config = dict(
    n_layer=11,
    d_model=192,
    n_head=4,
    n_kv_head=1,
    head_dim=64,
    d_mlp=768,
    vocab_size=5840,
    activation='squared_relu',
    norm='layernorm',
    norm_place='pre',
    norm_eps=1e-07,
    positions='rope',
    rope_base=932000.0,
    rope_fraction=0.75,
    qk_norm=True,
    attn_scale=0.15,
    bias='none',
    tie_embeddings=False,
    parallel_block=False,
    extras=['some layers without attention', 'local attention windows', 'shifted keys', 'exclusive self-attention', 'short convolutions', 'norms scaled by depth', 'capped logits'],
    init='normal',
    init_std_qkv=0.0424,
    init_std_o=0.0527,
    init_std_up=0.0607,
    init_std_down=0.0607,
    optimizer='muon_hyperball',
    lr=0.0102,
    lr_mult_up=1.25,
    beta1=0.95,
    lr_head=0.00507,
    grad_clip=0.5,
    warmup_steps=0,
    schedule='wsd',
    decay_fraction=1.0,
    decay_shape='pow',
    final_lr_fraction=0.05,
    batch_tokens=32768,
    seq_len=512,
    doc_mask=True,
    train_tokens=124900000,
    steps=3812,
    dataset='wikipedia_en',
)
Each number is 128 + 32 x the weight over its row's rms, rounded and kept within 0 to 255. Layers, rows and columns count from 0. The size above them is the row's rms in percent of the matrix's.

# layer 4 MLP up, 768x192, rms 0.0606, rows 755-767, columns 128-191
size [104  89 106 106 105 116 108 109 102  87 106 105  59]
[[ 89 147 181 108  96 117 178 160 128 137 147 113 113 109 146  78  68  89 109 146 133 127 102 143  91 159  61 135 151 168  84 133 190 159 137 140 163 144  71 130 151 151  89 102 122 122 151 104 131 132 108 129 150 116 120 113 144 136 150 109 130 127 108 105]
 [149 180 115 123 165 139 123  92 120 140 113 110 115 124 142 139 126 201 112  75  96  92  95 128 146  69 139 119 165 107 140  68 186  90 200 167 125  81 140  90  88 147 145 132 140 138 178 148 139 109 162 155 149 102 130 179  85 119 114 138 155 106 181 171]
 [ 92  90  86 155  92 189 100 146 137 165 105 156 149 130 125 124 194 180  93  95 162 152 115 115 157 133  78 163  83 144  81 163  73 138 125 129  95  73 126  86  89 181  90  92 146 136 200 179 140 165 134 129 136  86 116 140 152 146 168 123 182 117  96  90]
 [ 89  81 129 123  53 112 128 144 162 150 144 101 108 121 200 122 120 106 134 128 123 167 131 112 160 151 168 120  57 146 129 157 110 103 139 136 136 128 128 103 168 145 143 119 110 154 124 117 108 198 121 101 209  97 144 164 138 158  96 114 177 173 129 181]
 [114 140  70  99  94 139 177  91 140  96  79 129 140 182 133 133  98  93  66 116 135 120  94 131 164 102 153 149 130 137 144 151 108 127 170 103 183 113 129  79  54 138 144 123 200 134 104 151 159 103 155  69 131 113 104 128 155 107 139 121 129 119 137 142]
 [134 151 129 138 148 168 183 132 161 122 145 135 108 126 117 141  76 126 191 163 110 109  83  93  70 149 140  86 128 137 164 116 128  70 152 119  84 126 159 119  93 113 110 132 141 167 121  79 137 144 126 119 130  94 124 130  80 146 112 137 101 166  99 174]
 [232 196 122 121 186 138 154 150 153 162 125 100 146 116 138  94 127 158 163 117 114 181 142 110 117  97 103 127 144 157 136 104 143  99 133 129 158 106 158  84 104 124 114  77 135  83 116  91  96  97  73  73  81 171 180 147  98 115 134 151 124 172 168 107]
 [156 122 153 157 132 130 107 154 165 133 219 180 179 143  94 143 131  82 185 134 122  76 137 116 109 114 118 108 121 157 133 150 151  94  86 131 171 167 104  74 126 168 116 186 128  99 173 137  89  83 140 169 133 114 120  50 129  99 181 155 112 141 111 173]
 [142  94 103 113 108 181 108 132 116 127 145 124 129 124  28  98 155 152 125 128 136 160 140  99 165 112 172  81 125 164 132 146 198 107 114 122 106 130 144  52 103 130  94 114 137 146 116  93 121  95 176 104 122 140 105 180 121 156 142 119 133 149 113 198]
 [159 126 148 105  75 140 148 107 130 121 151 102 135 133 154 163 110 109 169 137 155 150 179 151 135 166  73 121 147 163 136 146 133 105  73 100 150  92 159 124 130 116 104 157 206 124 125  37 110 112 138 163 160 144 132 150 184 131  77  86 120  99 105 182]
 [134 114 143 138  99 111 144 144 116 160  96 119 144  92 136 169 129  98 131  90  86 129 116  96 187 113 116 186  99  71 164  85 116 132 132 159 134 128 139 114 137  69 168  93 147 165 108 138 123 152 147 178 135 126 124 133  71 172 121 127 112 114 150 138]
 [108 127 218  95 131  95 172 104  91 120 110 115  28 122  74 186 109 206 106 172 153 100 114 132 158 168  94 111  97 101  96 176 174 111 130 159 145 159 132 111  65 112 160 144 124 123 159  80  83 129 137 135 139 104  76 100 107 141 104 131 107 125 115 143]
 [157 161 208 112 130 135 147 143  90 136  86 134  79 151  98 148 168 138 109 140 103  23 153  65 122 146 134 160 185  69 102 167 114 179 166 151 128 157 105 116 110 174 126 219 123 165 153  88  92 138 116 132 133 121  73 150 163 140 135  77 117  95 123  49]]
# layer 4 MLP down (transposed), 768x192, rms 0.0606, rows 755-767, columns 128-191
size [106  92 102 109 105 121 109 108  99  82 114  98  59]
[[128 137 140 132 125 139  94  39 130  85 134 148 162 164 148 186 117 109 138 102 164  96 145 110 110 153 138 128  91  76 101 155 104  76 110 131 122 129 193  80  73  61 158 134 115 145  72 180 135 124  98 104  86 143 114 122 118 136 171 121 101 189 170 107]
 [116  79 121 108 164 118  87 104 161 112 102 118 147 159 118 162 123 123 160 164 176 126 148 127  77  82 156 168 126 141 168  86 153 132  75 160 114 146 178 123 176 131 120 149  77 124 104 107 161 121 123 135 107 113 132  94 168 113 116 149  89 135 107 136]
 [168 138  94 130 188 139 103 152 115  99 124 110  84 151  95 137 164 156 145 103 117  92 107 101 107 107 141  76 129  66 160 185 116 112 174 102  99 103 156 142 115 171 162 118 100 102 113 140 204 167 160 134 203 118  91 125  96 157 142 134  67 129 106  90]
 [125 147 104  82 175 102  65 122 118 107 136 144 144 110 104 148 109 119 100 112 129 120 101 149 156 145 143 164 198  69  82  84 161 165 148 148  53 140 140 139  98 125  68 152 128 170 155 142 126 102  96 152  91 154 120 151 164 139  99 140 113 137 160 142]
 [ 96  88 169 163 189 177  87 126 173  93 118 207 139  91  94  92 146 130 153  93 145 112 128 109 101 130 107 136 132 134 128 131 124 142 137 155  37  99 166 101 118  99 154 173 149 108 107 100 111 152 132 124  83 104 101 158  86  78 141 127 118 136 120 110]
 [131 164 183 143 153  50  54  70 107 149 163 149 135 146 127 159 160 144 112 156 147 121 185 140 104 104 106 118 130 123  91 154  86 142 122  95 190 136 156 136 129  93 116  87 145 110  93 156 117 111 119 108 157 155 111 169 100 140 108 185 144  60  98 120]
 [124  55 147 177 109 131 128 145 197 198 105 101 154 134  99 132 123 113 136 120 146 122 118 147  74 179 100 146 104 148 127 192 114  57 108 119 136 108 129 169 128 140 139 144 155 158 115 148 119  66 157 175 168  69  35 152 115 135 136 148 126 117 118 183]
 [171 147 129 147 136 115 199 114 110 117  93  69 114  88  68 133 152 140  43 118 125 137 111 106 142 119  93 150 118 160 146 107 123 179 152 144 117  68 182 152 172 152 126 186 127  76 172 160 123 141  94 104 106 156 127 148 121 131 130 143 115  90 115 144]
 [132 101 122 101 114 106 108  76 157 146 132 120 159 147 253 197 101 153 144 117  85 144 170 107 112 114 150 105 136 129 148 124  57 124 127 156  84 108 127 102 124 130 127  96 109 111 157 126 113 157  89 138 158  84 169 123 181 137 126 135 191 105 193 132]
 [ 88 166 118 155 166 118 129 151 195 130 169 149 140 107  97 146  89 142  83  99 127 173 109 109 114 144 120 149 126 195  80 126 147 123 141 150 113 145  67 130 138 163 120  45 134 131 137 152 127 133 150 104  96 116 180  96 124  84 112 164 120 157 129  85]
 [ 57 191 119 104  89 154 107 112 189 138 136 173 120 120  77  93 145 124  84 180 153  94 142 155 115 144  66  70 122  96 150 135  99  75  96  92 117  91 122 154 155 150 126 112  78  85 144 114 154 144  80 122 110 146 135 100 137 121 137 106 157 159 131 140]
 [ 84 144 129 162 145 194  76 102 111 136 170 163 164 155 136 146 176  32  89  51  87 136 118 116 114 123 181 104 130 164 125 139 147 150 139 142  88 112  77 126 155 136  84 136  91 158 133 105 123 148 130 128 147 126 139 139 116 119 156 104 187 115 168 178]
 [158 121 146 116 126 144 150 169 134 110 168 211 139 114 143 121 100  82 100 143 123 213  34 186 148 142  97 125 145 181 105  78 147 133 106  77 165 167 125  68 168 117 109  85 115 112 115 209 152 168 121 112 111 172 118  86 126 143 131 123  80  90 115 138]]